Weights of a small GPT-style language model, trained from scratch on English Wikipedia.
Training: a variant of SOAP for these matrices, 4520 steps.
Each number is 128 + 24 x the weight over its row's rms, rounded and kept within 0 to 255. Layers, rows and columns count from 0. Numbers have three digits each. The size before them is the row's rms in percent of the matrix's.

# layer 16 attention key, 576x576, rms 0.0243, rows 16-63, columns 192-287
119:098105105095175130140163125075110096178128129124153125143137136137097124121119120103146145142129087117167125130124144134112143108135114126128136156166140140114098118131143100147139153114114104175144136130144090169094125165174130135136140110148064144123092130094157140138124113165166079165
120:119133136126144133103147169132158147107113080132121131081133107143111154116166143088141138097112147153133132123088178144137143167097145116130135084086115137148115139120137165128109132165132133104105156170128136151151122134129113155139141149131104117106104155108109133107118115142127116082
117:129117125155123141119137145109171075118125101092154107098098133101151129141102088133118124132146100113083099122101134105101133149117124163135091070118100133119170146088118112114067106129140130104151141129120138191143127102165127137114119105138150126143092144134130097141162149163160121158
126:133108098114089151095147162152144138132118118144123115181121151103091161093125106145201107127131148138095127089129104108135126122172138164116160177112102180134094160136100165113150143143171104129144115163117148136127091111163147125123137126118140145101106136180134159093151161147133095135
126:152129132135148127141082117150155127111111136132171147149139137171110127133144158149123174138128154132121109157124081108143137116136108153121099136104110128121120093110138109088151154165137140102141146135147136149144108122151125113115108159181136142110085148137141144115136128054131144091
122:155148169127156112138132122112138128117073117137162157110123162111095146103163148110118106195147085097138113144158163092129155131135172137106122143101110134133106129188127130102101164126168141116121121151098095131098108120123152104131139145104131154121107138149127118141169114103106171189
128:109138096122144186121121147121129169151111173118162118095184134143169079142154018125164125106150119109114093132146145116180145127140125148140132172132133143114117132107130101164111169127170104060103143084131130110117156134119176150129168094152153084141134144169139153129128151166094147166
119:133095111115145103125146117141135121113114152133108119140123114146096162113099153118132145132151165147108121093122147168149142098129109113158135100180140157126134127139108117114155126103124115093169113107149134129116106108158115128114103096122148161093151116124112142159156103121133122147
127:145112142109139159159130097122051137128148126138103126124113136126154196147088118170112165152128114128134107131137119114130108099094132122140128170150134112111168100143106135118138112112145120142171165102139138125114123135126125144123119143114140105108138108076080131120074113113132130053
116:101105100125120125116152124132129174097126121138159110133114089139138079136127146109140119116128083084105167112114160172132110191070144143156129125148132142140156131129153187113111122194168111114059175114136160142134110154139116121169156129133113097113172106123081096115104118113110110119
125:125128127135136181118115130112144111182171106121168122111130115161169160102166166099151082124133119108117104112172149088158132132108164132114150117118101129092140141129113156141160126127095123109129141146112143130174108133121129113127153148090149100131159136105114131152164113188107118131
125:144117134160144105121121181152091149139127135141109115088098150124134095129107134143127136119191133125112112098111098136110128130124164131100148126120137097109148126145103186116159119104105161105099097166092150132172173147116118126170142111168117130090159130113150112081133186122106144135
123:141136168162136170144153121118134109160122138114128127136139123108064144126156136170148110139100127117136154139141129147125090149149150170169080141125137159142110135146145158167156126165170121147118156120118119117099134121115115133111113102139118110123137115159103095127153114117143089111
124:115113157111145075116124090126106117136147135120131140086115112154129133132152137130110146080124119141140138124131134156128132147096129112094152103108106114126087150119139128116138095137114115153132107100128122146100112130103158105104129095170110133161115112131144137138116085092079170127
126:104146138143166124137087136110163091151179138116126111128114100131136129164107132094163130099152112114101093136124121121148163106163147168139115176141120133130157130158109126131109134127158129142145120160133122160107078142172116098116121146134163113118084096131112123149105082153160096122
131:132072129150141129123134132145135115154104145153140126123155132146124125122132135131108104108112128180077114096095108086133121146130086142121121097130135105109128113110116131142138164119094129093151141162143127145089145113101145144133080150183102168090122114156175132163104111114151157171
071:124130138147126133173142114141122144085105119120144114147127136132118122149107154154112072122101129122137175129111187121149138122060111164097180115140156166149115162177141078099118129120147158128137122119122127108099162118111120099097175082101143124134155166144144086099151100183129116175
073:121120141162143108122115141115138130172170166120134157101083118103170108137115134118118122158101103085068129131166123164124144134136079131112144133127090104089118119126133125140092124154162146157105105112139144157081118125142121150163107132090164117140132095112140152152115135184087086144
078:134143108096101114137092158096115107111099120111120116149158118190110097106129148092144109094161152131154119087115141132133138099099109178067113125139127154126142140143102166128153116116115116096131141116113106122117150096144126140104129146121124160101074148073146118118131139081147139150
070:113153147166149138107130116085157134135128126104166151119114078128132119132144105147116132098081117156114149127110124124116088117148148112125139141138089102137140088124129111090147117127086143144112141102138148124075140113082108131103137129106149106126181148105120137182135118143151141115
076:113143136125152133104130147110126113182152149135135120152144145155142138121150156107146124146131147133092120137140107087105116140177142143153129133132154111128140099132131129134138103112135107146103143112118110135151147093138147126105156137105125092116123109173115148131137155125161154119
069:154127122152125113139112127144115133126108135112119128138109134125147099088143149136115134122141131127106094147116090132086112114137153115126104110113142146116137156111130117140095112116091121125108147126138170134118130099098110086119154104113149125114110094124121148147138168116096145188
078:120115111134106115137062128150125086106122135145126112127145122171100147122113149120112124123102152152103128107115078107177137138148087125131134123117140145082125063106146137119146142100140106154160130075149130117142094108080132107151153134111069091125143110185132175096140169149124133092
076:143100135121131133115144105108097184163113152110086158105147143127125151108132143149141171143180111106135119113168138151139110114145095099145110138117135123100117138137143130100133155136171108102128090095128155121123081118104103145097057113072093117191089149093130197168149126112121100127
072:136120090107136130134095138110145111112123107107132142066115129107120131132130107127128071153144157152148133129093139119103125141126159134114153106136090121102100134099132193159134092113106110141171141147121160151139107146118148118130125121111121138103130127148145100133111147123112171101
084:107132163134125118172143130118162141101135105145062084140126138101153149112132145118136118124147100123106101136137147111108153146149156149131173128122168096120104134135076101129123141132152124119154143152123110115148160118166160109152153150149118099085117159114133144131114105103159182155
086:116117125166089133136119153131193126136131122082099137089106166148115091129134151102133113125146185097142141153110123146138114110139113132120132098155157177132162136077159179142132108110125123128171130147131123106139137131108105124094106098132130111168150148117079136136133129169159129097
093:145094140151134163114131152169162153120114130133153147115122126109122143150121122131056120138188101132109110135129132105129148122110161161163137109145168136135162131135151152113105128120135156135104146149101136108088111120085153089151115123137090116179092126099146119161165085117107113184
096:152123144114124088177134109115113089112117111139123103118125141126102095115060180134150113098105149139117105098129141125092177108074134167141098146126142147116156127158099130155127137094136149112110138122123091093139160144126162097116129129117113131138155131149147122144114142103160118136
107:152160039128164124128128168103119078124140160088135116123146131110102131154141106117104091135101159123100110130116112096169127099159117127171095120152121129130118111126135110135099127124092167145155175093130143153156150133127134144087138103142133109126135144142159131107116118150170126123
122:174102142169189124137143089137111108143102129169073148123133130130104151135079090121108131105141097095113147165169121113133141128083116101126137156172098139131143145091139128131096116132122114130137132091139092137121131128141128141165132121125156169147134152086111108179177127108138149136
117:093144111162148087100105151099150073156141104138124058093136118132124141133134144119133133098143144121127158135124105113165112107116141116156088109130138159121159162135146113129112151128161114140148114141152123178147153132068189158098131148129156140137139107158121078131142146187124119159
127:131146097117097120161102149164143168100109130102122092156146142123156082097153134101092128119152108097139097114139164116097142150125114081112102086141113130120142078122144083114116141151101109135152130107145123136185100146155132140141164181114137163153106103106111142101125165144117094133
126:097122123137145136148131154131104147132129134135098090108160104139127125164161168157131103148144131153153130131137137081117140093120133145112149129128121128119093109126121145130125133072122125114095122079118150133133126133150155104151146154143171119130135140153108136168134146131098117172
122:110145116132108109131147101121120122150117135140126139131139118075116103118142135118102126147094117176092122145143153090127117123182116102138139091140100147149145124116148155116110104115106148064098147150147142115100107137144157113133122085127163105145095103143125113159087157113130096134
125:093138119153131090104132128123113140144152129146114101123089150127114158151143150128162105083178137074084091127120071120149102096157126104120093151121114091146115112156126118146150136153152126127122105129125117105158113073106086121148082119155148148147128084113144109169140118116123100145
115:143090123147125108125157148091143146116140133113114143127128187127124096144101103075118104135088138113108137143114109110133098111142146120095134106117092109151101157092116125097130138135105120134147146187128131131117133119153118112124147145126119130130136133123130133108150133123146094126
121:130084138098157116165131165105111133093133151163137174132130162133133113107158183137125145128113150104127146134122119127139133091180131118151121139110093127134119177133113146140119132122144145133102102121096109126101091119109142140164097143110147118128153130158123124141083099114115135094
125:101172057158123119116112142125123109111125112142112141135110102173118187079155186156094139136123135127120166131169119143164145099112126105128116129127137102138119116161150105133140124114138120114111124111100132122148113131107088137151105070149146142113117125135127149163094092095167073162
118:155136101152149142081149087141102147100128151128104144125128129090133156096151099123090145103133153119125122143120143109154097101133123134134131135134113111171125157111124116088089132092165113139147124171115115098144121089140112144140111106134142111129136139113140146130149142093202144116
127:099156097134152126181115137125142087112098132124130137171152114127111091144146141101120156099133111139132156108128127155150113111126119131085111136101092129136115136130143116140145140139165138128127127159114169114103122141102151122114113154150121107166112111086138148083112139159149127105
126:183145135147137126129130148108144143170146106135124117073088121113126136106110096143166162168147100103157140138098118152149127106138159178135138135123158083146105114145123144146111083138089132085116103114124152093136129154123095117152115115136100065110145162159120140085125121109134140134
127:081100106107126153105147084140131136169125129142110113139113097097143154130108164090128125180121115117156138133122140119079135108158113080135121102085135157135106158120147156140119142132151122153152170131152129168100179112113109149108114152113095100120146104126119107066126146144120091098
127:144143131105105133162131125122149112132166133123156119121083110103128086077115160152132146080123117123164103127132170154136128101105148145118108112128182135124076180145140111135115140132147133078139086076131127159170097194093103113132129110112110135124167134094147118127126102093120138160
126:123063118118127159156081127125140080078121128147109128131097157150141137120111122098079143150160157153135134138150134128118098080095149130132146108180117130108092131132118155117155110185139159168128125167151129134123128180163164110111128137135136133116168109055138126088114137164122120099
123:075132147087115123110104120118173136145160159138116114115169124115163078092148154140111135139112143132107136107088159115122130169080096142185105144140154103111161105106090102133141136155153149110165080105153100122107147172128122160128124167110114099136112140099132082100153149210164133159
122:118125110150114068129119135115161149162165091138151131106106148195134168108170086127136102140145128129128106111134132135151117105072156103110162112147187102090157130169157165115097138138114145157129081137098142101158074136113129126132150132128097122127161108136164144126123174119153131131
122:122139083154145099132164102101107087063096138094113106074116122157142167126109121168134165093158152087119179116131130115126110110166104151123191108157114162143175133135100128130121102167123102124127093129096159175106122125122132087103145146154118162125119171097108095148136096096071111104
# layer 16 attention query, 576x576, rms 0.0243, rows 17-63, columns 192-287
114:113135118152137122125142111141159075139094108147110118115153141110141132123151134132130140138123122089077119124131136153160078131150135123075092091113106121146078098124140113157105096116093154129132139162140145108113132145127096160144079146169118140104130112103172156155177139128089105086
116:112119137150095092131156198115106114127105102111164138107107126115181136133123133124113129123100106117124159177096147131162125083152124085144153131110111163115113124110171108138083125095096119092144151124143150161128138097154125094124110102157136083129125089117124086135163132153151131065
118:122096092117136156158110121139139133087127167099142127170139091193138144133109120170160130124153133104135135142082123096123081144154123148147118160153124153109135136120142118081134145103154084158111152133126162125146142109106108130157148110136106166130152094143106120152122144124102108148
121:153129132139173117148157130075116114127106123106134153136131146159109109102123172121129160176173136122086149120130086137145136153158104157134116168082093132145052104101120110125157109116115113127153138124188128176113129109130115120089104160145140104121101122123128163109152123096098104119
114:115208079131126154088141137151097152106123114145166168089133149084159140145137133139146126159117160090130109124113101115150135150059170144108138165138095092179111114141131143110166159121166135137169143149109114136154146134104109108124158094070132136130120117161160113106119097100128141127
121:121135138170134158049082136107143137174130135114122115135133099093120110138150104122114150074160141123143139111130094132136141146148108124126121129136069146091130111109130147146145145137118119120137168144137133130134162099130129137149114091148154102123146139109139129126158148119122077125
111:129114130126151136134121137140105138102106107158156102125108099181107143137135141119134133145162155141081065085093140162163175143146115125164107118136133134157179137154113148122165096113131118136127149116121113137118141085128141128126130121112136128099156116118126134145109088125165068130
122:136137174125114134112120109149080120109135142157148086134142173162096121120109101148116137163141141154118149126134108125116117098121126091137136102161086141140109119149096161133126146089091136116131150131089164141099142130129156126127140103120128137109074156095103122125137128170135112094
118:115140150143123126093129079119111148144174143096118162106149124140121132151145162116085117158130114116114113108117152133116169117081158140161127152142127116117136130106133126107135113151152115143116166138092156144117133159109133151145148083130170164151154144108114140136130140132130125143
121:125170109107127179140113106121155121145146141147132136133135107167124128139102099101152137131134140113111115116122159102136136108116161136122132144148090116128120151144126141157129095123052157082120184130144134148153136075152151129148116134143112131102131151139083141149150130148123141134
120:152122145136131118133133155133132110128098117138095129087110183142164121123117152174133135140130124125060103129114148126159108153099148117102107142133153084130132096167118140127119093090213120142127081130135169071150142134145111136143159145159109121091181136129132104112076139087120141148
118:150113088163099154161132109114135136123118132130146139175171160089071127114163148124137157103104128113104109124138132142130128189158141160167124114103127164147102134156117126129141130150124110117116114112107132127127105138156138126086128139150150180134121111158124147123124129071109120096
123:098144131127124111137137148142139133101157130133141208077075111142142131122164128124097108104121106148115127128130094165113157128087143100121139154101130112118097158100130115082139106120115147171119131056099125127083082137152114091151145089176141144116108099137164148122078123093120148145
118:138087108134163157136139111127131150101114156112127146112115113142176135107111101140109164090153092076129104093122110167133169120172124148088138176093111083121131138127107106100097159151140106113153135117146146135127106129118134096158140142166120122117128125159105125099160150099115155157
125:146139145150125119132170079108124106097149139181123165162115161142120173142172131096132111133134140131111149147075136155119086152146117134133107111071127127149104106129126169129124172144118111084172143131079122129138168162082108103098142149122119170178119122121114126146124114124149134154
071:146132161127111104114107138124121159134127156102152146093137144128096120119137146149138200118109100160102143132150122109160133125136102112171122122136150085168126127090112136126146104176119154147152136112167135123140081133128164142147085144115107158156138128080108119173122136143136153146
071:153161145075138080167122114131137154070090079125107116186133139110155165142092102167167121121137128139140137137108096092108124163133153123142087118137095125154129135166131109122128132104116110098095169157088110116126157126101108100144171118128140155136081076131130110144138146103128176138
069:119112132162105140128154158108093140132150141123169145137125077133080134119124097120086125129106120176144124137139113130121075137137132114167169160133152089074154159125171082146128107149149112140123117086091125131167162133145124105130151124152127072109157135118101131135141149121120117110
074:123119124108116114151120159109135080125095124171128165146125139125116143132111155153143129137162111124105136115125137166126136157131131114114131164093131103154135157123083125150117183104136158124146086152126115120145127181149130141159126118108105128102115154145114156121109125121084200129
078:137130116104114103136139111145112117110128084113138126122114132112105156138153120160162122111109147122151104109129109146107125155113131138067095144076096162108152116129149140125121154145157124097139115134094126145132087153138143159162107141147112191139105151173102114152166110107112098134
071:126101151134170153075151117133177158136125120106111114126117124125131110160145128130192141117118126127135149110082103131140128137138156142098108120131123127111103164099077146128161148146119163140166112114129090139100105077162140129139114105106128187165138167093141152087131105133110178114
081:175112129117166123110151104122130108162137144121088136124100120114125120127127150158131149116150097121130137119120110121166135148144132063114142140120127156126132128112126134102135142171146140122134101123101180155153107134132153136153097106118173149123121158121108101180105164156088131176
078:169137140200154115125088109161106140125179115136156142091124120119116130152129123066127090137105078155154120108133130149117104108109113147122172130127158134153153120151126122134112104111096114114159103137141063125077108124093104107099160139116156116106121117146144129155121100150129102121
082:107116133143141130143121135148130114139155146108094136134132124106140134125086170122170127116162107127109146135158112135155144126111130119133145161114138133116187136133152103106141148123119167176143117120170136170105077097110111171163090094106148134115078144116130160150129135121107087163
087:135178135102110089151155141142139134138119105152150113165106131128170112096139126119120139125133134157135095134114154151187111142147124160130109102139101082173113121114105134155143129134126114125099077162131096113145145137140090122156144154151109142134123108172108101101117143132121150118
083:131119156089112108136129068138142158113082142140135111130075099130150150139162131161107173118124128125094161125123163117210110150119150082119142147132132100136114136124120166160152166158144118117067114131116139145135139123117136115161139125163179109120119099150117110111127125087125110154
090:110153107101102129138154185142107132136124170133121160159112149184143103121182137132112162126154165129112126181099105096153135131137140128118153141159103137136119113111128100123139117133142158133152124157113131086183177119179108147119115123121164140141139152157120107087144106086181135093
095:175165148126133117146128170135153123130121162110152148161121138132158123155153147134087137138127107129113156111153160092181157142160105082160171116095101111137114133130141122133138156134133153097129157131098121080172200114146127102169121139119167142172134168111103106098135085115140126149
104:150122136108135071108140126114120168146151145113116111093161155158152188120096132162141127163161160092091096101121122167106136149119056118140199176130148138096147148181126109093129111114126135135148170139148132106098122140127085115138161150087085142148089139129087082113140138117146110101
107:156140141127123114083094119139119152145118158136156146115168127135116069094131123122130155116147124063148118134141094141131133149089129084138144140109138109122133115170112129125164118125066138115146160116098120125126141120187136110157130157121114128153151140133109120144118093119125148152
113:149137144147157115108115127089180069193154130123164099138097116120137109121135138138123155149135139120117087103129100091132140112134097127141108103098111127128163113158122124109119159135157100125101114119115148184152114172120134115116133112139111154150105146140140096149164088146174141137
121:106102113135105126112172160099119125132156121167092079152106133145168119152115120131158135098127127087135126135078163099140129147114116111134154111077112163168126175087110099131117089131136118120119161125159097130124182131181110148162148147111175146137110139114071128140133124128127128104
122:095092188134111099130157109132093133127134119137115134053126098108092118172147158129122115168133152139141133158089151148141154102085128190108148108122116120122139158114122132142077100126155109136104094117134105125102139100116116138099113180120117132095150141137094129143158112154142146126
114:121166114116144114120113105121142116103057085129119146131109104108124141088176128093108116108098170174121178169104137089153205128175139147124095092113132130123144106175163141095139116113159101147134102189146141107108139134115150099130089123131147129133137144142153068148100157155081115141
116:099142120141113095081118138137111110117134141113118083107104131152093121100118130111142112134178122160094128122153113103123122145149137093113145104120128113165149117109123160140104135165113148107092184138085130120135102119122163132179128123139124136134118128135123149187171121163106107149
115:119150104115107102144143158146165113139117118126138107133158139166175087123149109111130142117125122142132161126116129112112094146126172120097122152113116093116136124100082112131133127120134121148097177168106151115120088184132101107138162151120122093089136156133088143147120139132126156123
117:125099112101135145122121131100106159118140161136177117132093168111146126147114155132111116101130161104146172134100101125135168105146129155122140129159136184146156143133131111125174141136149128134134145097118122107104119131120157160142170143101067108099175134131112132166104122153170117116
121:112103106134130122169102112123090099195107122107124093155138094115138142126158160130094134144131144134132115125131126133165106131130117125116086114155159126169124092134095142110150148107123134111161134129133127127113099068122114140102117142100063107130103124086113152151131138131141123160
116:121129134179168134145089148176127118098139131118093147189094135082136161103180079141088151149138121144157097146121153151139099084154090149128113089132098136118114137121133123064100151122093111058142144139116118087156094119091090104138116112136086072078110127123105110097105104147162124113
117:180120143170136102188130171124137157098099105070096093120129121196118149143100120144120114106145131148110133168157151105171119136129153153163142150111095133127164139096163124125087183142123121092140138110129183124149137085153123138129169139135108136090188102135142143158109106099149111118
117:149128103133159136137131146111171158119146119134167134092110083117172125127135126099085101143135155162111135155088179105145183113140143127135131123149130089152109122154153140093119131136132126137143136119144121110161130139133098122163153160139147128146130133129139164119140112123120056142
121:137174166136108131128149089158103130119109155105133117124120125109112114127074117169105120150131134123153157092110115135110136152121159129162161117139089107130102117159136166153176141124159147133101148149120120108172147104129149100100141050116134091101143136104147111116116157170161138122
120:124145149125085143135105157134104126137169150102112141130134130159129084143096120094127147121100156135139146171139144104151161114116151123140158083150145112151103162162123136102135112101130161134135135141111126092159133098125148132140181110118170134137134145116133135113104123126139113120
118:137120097147154152124111153108130132125147115102136108165122149136094101144086136157121133158146125122134110132096112144112086090143132172106133149142103113114110121133112180128132104138184157177115075119149138163110165111169129140112130132116106089109133107156112137152082138134130133085
121:143136171121126099132116108087154176126160150142075133138162126136091136115113128092131132165143127129146114120113167144127125120115133156141105162144192077147151161132090053127103109160152127105158112108109110132113151138156147117132095162133076122178146116112149092138150111115150112136
115:130144122123078078148167120092143107125158090133111125154134152122124194122165086108110132145184105126157096086127126163128166116123075081095148092130152168124127146141111159147123113142122155169140097134119162121112105107143120153170141058149088128149168119138162116122117181135102133166
120:074113110168123131098139107150105087125178143114145182077112103124161134108112104136157146124165107108090155119131157126121134139111119133118136106149138170166138134108087113094136145134166111059156152132108134153127138100159143144086136097161141094141119100123065112108090101136121094124
# layer 16 attention value, 576x576, rms 0.0243, rows 0-24, columns 192-287
101:195162115140123164147131107173127135139121124126105128176112132161132125115136120110106152132144074127111126141136118123130134132146107073094116132075196111157143118114124135060122089127165138110180124145175149110165127158126100122111121117142130111098129135119108104192170132143154108084
101:100135107181126128135095163127183113096132115094125153119121148142101100145135122113090091155118076068155133123151135175140135133146145131150108106094132159120131176158072137127123110116134104101131157114108122106113098099103130114087123160102117122109105141107107183146122143155199095147
105:209117177131110134107132090172109123142084130137176092135182129143157091121154138163088103120135168123138107169127139129080107102098149142122096135102127131162111103139121145156117107171111107170126145087138172114156125135162084104143094173113089109127128087148125151140155139100128114134
105:121113129131128110129145086193121131124072092119079090091146094115111134173112166108112116118120094084118170092161159109119169123123114124169117158148106115139141118124128162144066110125120117130159130171145134115152114108102111137125152125139106157145134111146132125117145108096135135143
103:124155112163138131120098135140144149139109122120113131154107152094111122092119160093144112153134147129150130155102160104109092087144141120149124140094115089120140140111107126118138065092144113117118118086164087130116147117130132106151138162119109115105155090130136158100176123132138119127
102:104153121104110118082145143125134096167121134131128084033148119154143148153099107139099139126125119138143130089094176128160116151116090127105139108115119149134157095111136092085148120120132099149130114170088145086116140124143161070148095170121163119124133146117109117079143111142160117126
108:100129209155145121084181152097079123148174079111134123157129116158140094139160154108123131144093176138111113127128137158156152140106113141109180089130129195126157151126137114152117126123143184144154150148125129122122138180129136155119144114123150138103092140117116142118080091121162123125
106:118132144122129147119137121124097125108155143114142126085166152145133135126105135125162131119152145144094172130116186134159142177118160167137129138106108107137134111150124127140155122105132120151114162114058124113092131176137125135145133158101138157208147148097119135151122124159147146171
097:096144154076121140148145160119176094160134168136110128131133134162077115148149125117117146145156093130124122095117130118090134094097114110140167113138178111118117116101104194144161165170163124101128134112155130115125095144102114155116102108147147108084109116158120141133155072078075144127
104:105137092085101110157095122146126195113127124128155146113121088126140133105161151146088120131115121097121113137132132142114146136125128137143127101172112096097157130134183160110127116156126131117109151066131137152150101152108136134130117083100134143113161132154152068127118171121115081195
102:146116083122108120201156097140130107119106129113114113096152147121126203129098131162106122140110105143080161088129124132124124101153159161118108120142160108157134152162150107099155118107181106114152106075152151169149120114145137121107143149139099102194127142115101165159115155111133141171
105:178114143134144117160151090105144146117109184124126112145145135194155114130100162103116126165101131136153105131132132120129162083145164110089103182121108167109150110143124129164115102160114075129119099128131103129144138155109126148146125143152145144143175148130128121157157134115134158134
099:106087145092100104099127123112101106125103127124143098133116102103146120118134121085142145097085104136145134120106111123139135097138096135113097145143118114107170146120122067137101137122146104093149121175089120106123160132162124131147118137159160176137139098148123123114141119176121130109
106:156117173141080114149142141129081137067156140129103092194110129140111172157116132150122129179137079158061106076151141090148124135139109161091098178130100155103157101120130117133167126120155104155083129136120168144172134120148123097108106148142117160131155169108118114164176146151175115115
103:136148109151135122119154132145125138154127105040072167128108141111144101098121117130118134131139130172149158148175116095174144161132173148119174152153148135075148148132094127128111145091104158129099111114111150117129124096127117108128114136127110176121165128143130165123173164126148115110
104:147094114139144172140118107109177142167131136130122141111094109116101126150147136126123123190121105158121096149141150154140121156172106146152120153102053092082143072081140168160143119123119105152123152137088114145117153108137092105136092167144160148098134124139152113152126127123119115144
107:125125105100114088147128165135138113112161198100156117122105099115140097133082143129115089125156088130096083129144101147134147127105097138145133124139119141113127115109112130086127157090145117142116143106145153131117153134101137071126100139120152183110105099107109137134149141129096090134
106:130114112115131116140132114126148135095110115117136137121125211119110139119179088154130131135131119155149150131162133164120103109148121152105167160089167114091130102140089137097141162125097138124134128103047147124117121116176150160165206145105160095120131130146096141151123153097154105153
108:131127132105158153122135085152116141147128129096111090142159091104147138131108124124155142166151124154101146112145118121142141136125132074120114126148157136144106126124114143135157158056137148117131153130171189107120152148136102108105166167119147171112125112105141130149124095102094100140
105:112122130130153158125150134158142099104129092086139129142092120120119114129087134139135092110115114099134124150098141132158146083129143118081101155103116134101088097100129144115141101089108117132116097119160093142145157085142106063161150181163125111089114140141155096131131157139158134150
099:105120141133165104119122150137148119146133151120169159110139139109107138166116131150096103156158132121104155104120095121121100132120069128140124107164101160087167178108132090154102165180140086125118162101136127159120152083151135103098137127118095136147127095131145117103154103134152129128
102:139179083111124112118140124168136148135122130091116122140123148184148109144129128129087113105133116128164108161108126084115137158120137101136116154088146115141114114159143141073160184075103097147118126145115128112141142090106116148114154146112103110112139153108113104166112162072136107104
099:104150103147106100129104109158120122145133114164108189115153115150124108141102146106134108142095150070136116107123141067118111103146149110155141117136124123091099116135134114127088120133058115120109122159114131123150128123153136130135137125133084127114137120117145141123106090107147105133
107:158110103126124171127103115126131180104142147114142039140104144108167165139129141170098114108160138105127166128124136084140131116151122086158148122135118099143125133137067147098105099108138123127115141119170107155141164122169108093121133127114123125133151104148134107119144104081111115144
104:114122103192134102128162121105131163121123176169115134120073124146163107129135139147136128092125156075129153115153120120109145175116127120085167122163126097111091122111166125158113151105109144130123117124115122147120145137116159130092171153123112115150172165112149125190124116111127118088
# layer 16 attention output (transposed), 576x576, rms 0.0301, rows 0-24, columns 192-287
098:106136097118167087137142123157159097094121118123130174137119160130125153151127127147142074115127139158134136144099084123163113103100122129156117111115112152086123187099084114113144141122117083141128127149101163152125180105144153112097107160097136155156172062146131134134123124071110127132
096:153134130124153112133155118126119115148144138131133127122094102117166152110137115137154143114133156146118160132127147139128137126093144105112112117103124155152125157098077107061146093109140142132187173137100114129120104144153137129095112099150152153155095094124113110115108078142136145128
101:088147118141147138134166098129119113134153153165072106128154109095103158171149125123165144124085101129098138131124086109114073147135130154147147154085107124109093143176155139121122119149100128132163155154128129114106157140151124168121146128129139118122167114162132100143133147105145104155
099:110150113096095102119107127093177155125123080127157150115142115149125165141134124068131140123135153112143117113121094115149102147115129119091145111119086118128130152124099128121125174140168144129141122109101117129148149135127137130166141135114165067119119159152103121141111157088100090123
103:186101109158098129127093100133152114111150104089125113111147146105093176139156097173101143126107110139139120115133120166106134126161104121122146123135124149143092100129139153162181111130092114103161107151095143136085120112145130131147112133123106144138135129150158174159116132139101131168
101:121129195093146137108188144109116116093068115197064145142148146125129143084134101129142166147124158159137180120138079122152204112114128125165130113125116111102166129135129128179083079113139114118135136097138159115126152129103152128120137132154101080137133170142123129163145148156072152127
106:115174187124124124096132126129110101166113123126119154141102142131082128120079123167122113161162133170075108081137111121178101110140170137151094151146159085156098105148099138097109123127132121128132091143137136125145194126172092097157108135081105133164113126116094120140118119144117132116
102:104113131100139138094119137129139141115125122112119111143113094102137075134128122139109110104108166161139090122129067165133154094148120140132113088141131110099117150131147137110117122121135110143126117122122128150159095106123131125128175098157141080093150160122131121140091144091104143114
097:136132155186154154146104133129096138098148125114148108132086126149097160157130139161152141147135122100127096131113119143131176118147123139131131122096106096120134085118134133123123117110108106135153113141142072126129121107107148104125122132087155135145133120127107101143131157071115154141
101:135100117170074082139118125147090135086145150159156129147143127120166101145159120123126139146179105132139108161121197138127067155131097152120134099133103091142086116121072073163138113099130105119149166133139119166096123106153127165103144143100078099127196162158109180130140136108152111105
101:104145114151083088120117113114133096113157147145150142111107134121118093119131113136127119091124133121171136131118134109085154114114085123120117130128103135098099109180150172157109131120111131127107163175122150166118130154139079145152149151100136096164122164114117155142123106138133117113
101:089126124136134150148139112136140140167134143156085135141164132099128175159163099160155086115121116111105188129104117108115082107099102129110113095141169127120099117105178146074148138127147164074091156139132142157167144149117070113138119112097086095130125079151113129122082128131093138177
099:171148116113127154160108086095137134039114109124123114134115150120128149116138160165154125123140087124130096139134130150130156118112166110138122143113153110116089118130129138134135141135098125120150152102090129114124092111135114168143145103147069130134088117101122139139156123136100116120
105:093173105114176120149135114104158101144113120110152113104100124135106136116159147159132137091121161131145139152067100148151050083138145132147153149138122134141145103156098120095161133086114173135152189164135140071112080133141143153180152127118135137152118102138135148086129141143108144109
100:119084110131144158161173146086155151086131085155177138101096135130116149117178126100101144104176130122136140134145146143108097133123142112107125133142144163145142087117093122104135114125166137133095097128161075146137180153095128111110117110121116134093091153155107102120117140128108130140
102:090077132102081131131142152073109099110083123159135138125125145150168121108106110116133174123116133085117116113104136127130105106117154138143152112115142089149136136149110154063176143109136102153128122130117143103093119123141103143139119108104095126155127136186175124129057131115134142132
103:136114132154178106170140121136153123109068095120127151177100140135121136130150127117161109134160152113134120137111133133131170118137112088124108132127125113134129132168107108071146151148109124103123149090136105113088071117174137122138125130167138156126147155121135143134112096128122129123
100:132144138110118113169131095117139150135110106122131096136143137196136148131091111128118111122111123141096127156169124102111201160146099147167118057118102148114127137095123152119184136113123151141153092165130136147120107141128172142114118105164124107157127133149088114159108157126113146162
100:126095135144127141153125133102153114121110142127157116144114168134083158074165136129160108144123145088131135117098106131121091094146098167109113150162176139162138077111127127130170183178106144130183136105098109133117133121110133145159104148155134128147100089144133147105180128121150107085
101:115107119111129114095145129118155098159140138124128130125129100158140138075188164156126176134165151135131112178092140090109144180136133147138147135129164135180157123184140119121140173111128157119140119090158145148128133113090134147126145091139091134174133119104110129122140157132124148148
097:125152130132143125139131120146125147102161120123158126088088139141128079095139113040133156180088137119146138163144144149147143142120106132096117149122053092117146094147152152110170129069112162159092127115110154133141143147117137139108104113148173095132138093128120125144133115078144093101
097:125146139093103114121139160090161141087128168109145132094132110150120160132119152094107081110134113133124101096137085145144125127140120132124133127152129122100138125102133125096175134146158112118130096108126129137121077104099151104103124130090122142137139096155139139128116123140136146171
096:131121163132097152170127143112137152150139126112152118134096122105153129121129106113107102154100102160093127138129112106119082142150113148102151179108121139102146135131101147078118125119147104126115118157137138109108124139098098122157129167169117156152133107079118089131139116151135162125
102:133118154118169102157111133167114121137138108127126108120130152111115134152129146126121135126139133088118102145171119138090096082168130129131110136129172138101112071162122121128172174133131135126081127099144158105124127149109134152141198146102147147106152136132123134147123127118107116121
100:144122146104133171082147112164140130099105128084151163154106138149133117142149147134160115169124122154125100130088104142138194118154131147146101160126090145119114180150117143138169127109132145125141109140113136152127134136118085093155069129103160104116144095140126104102133174100153164098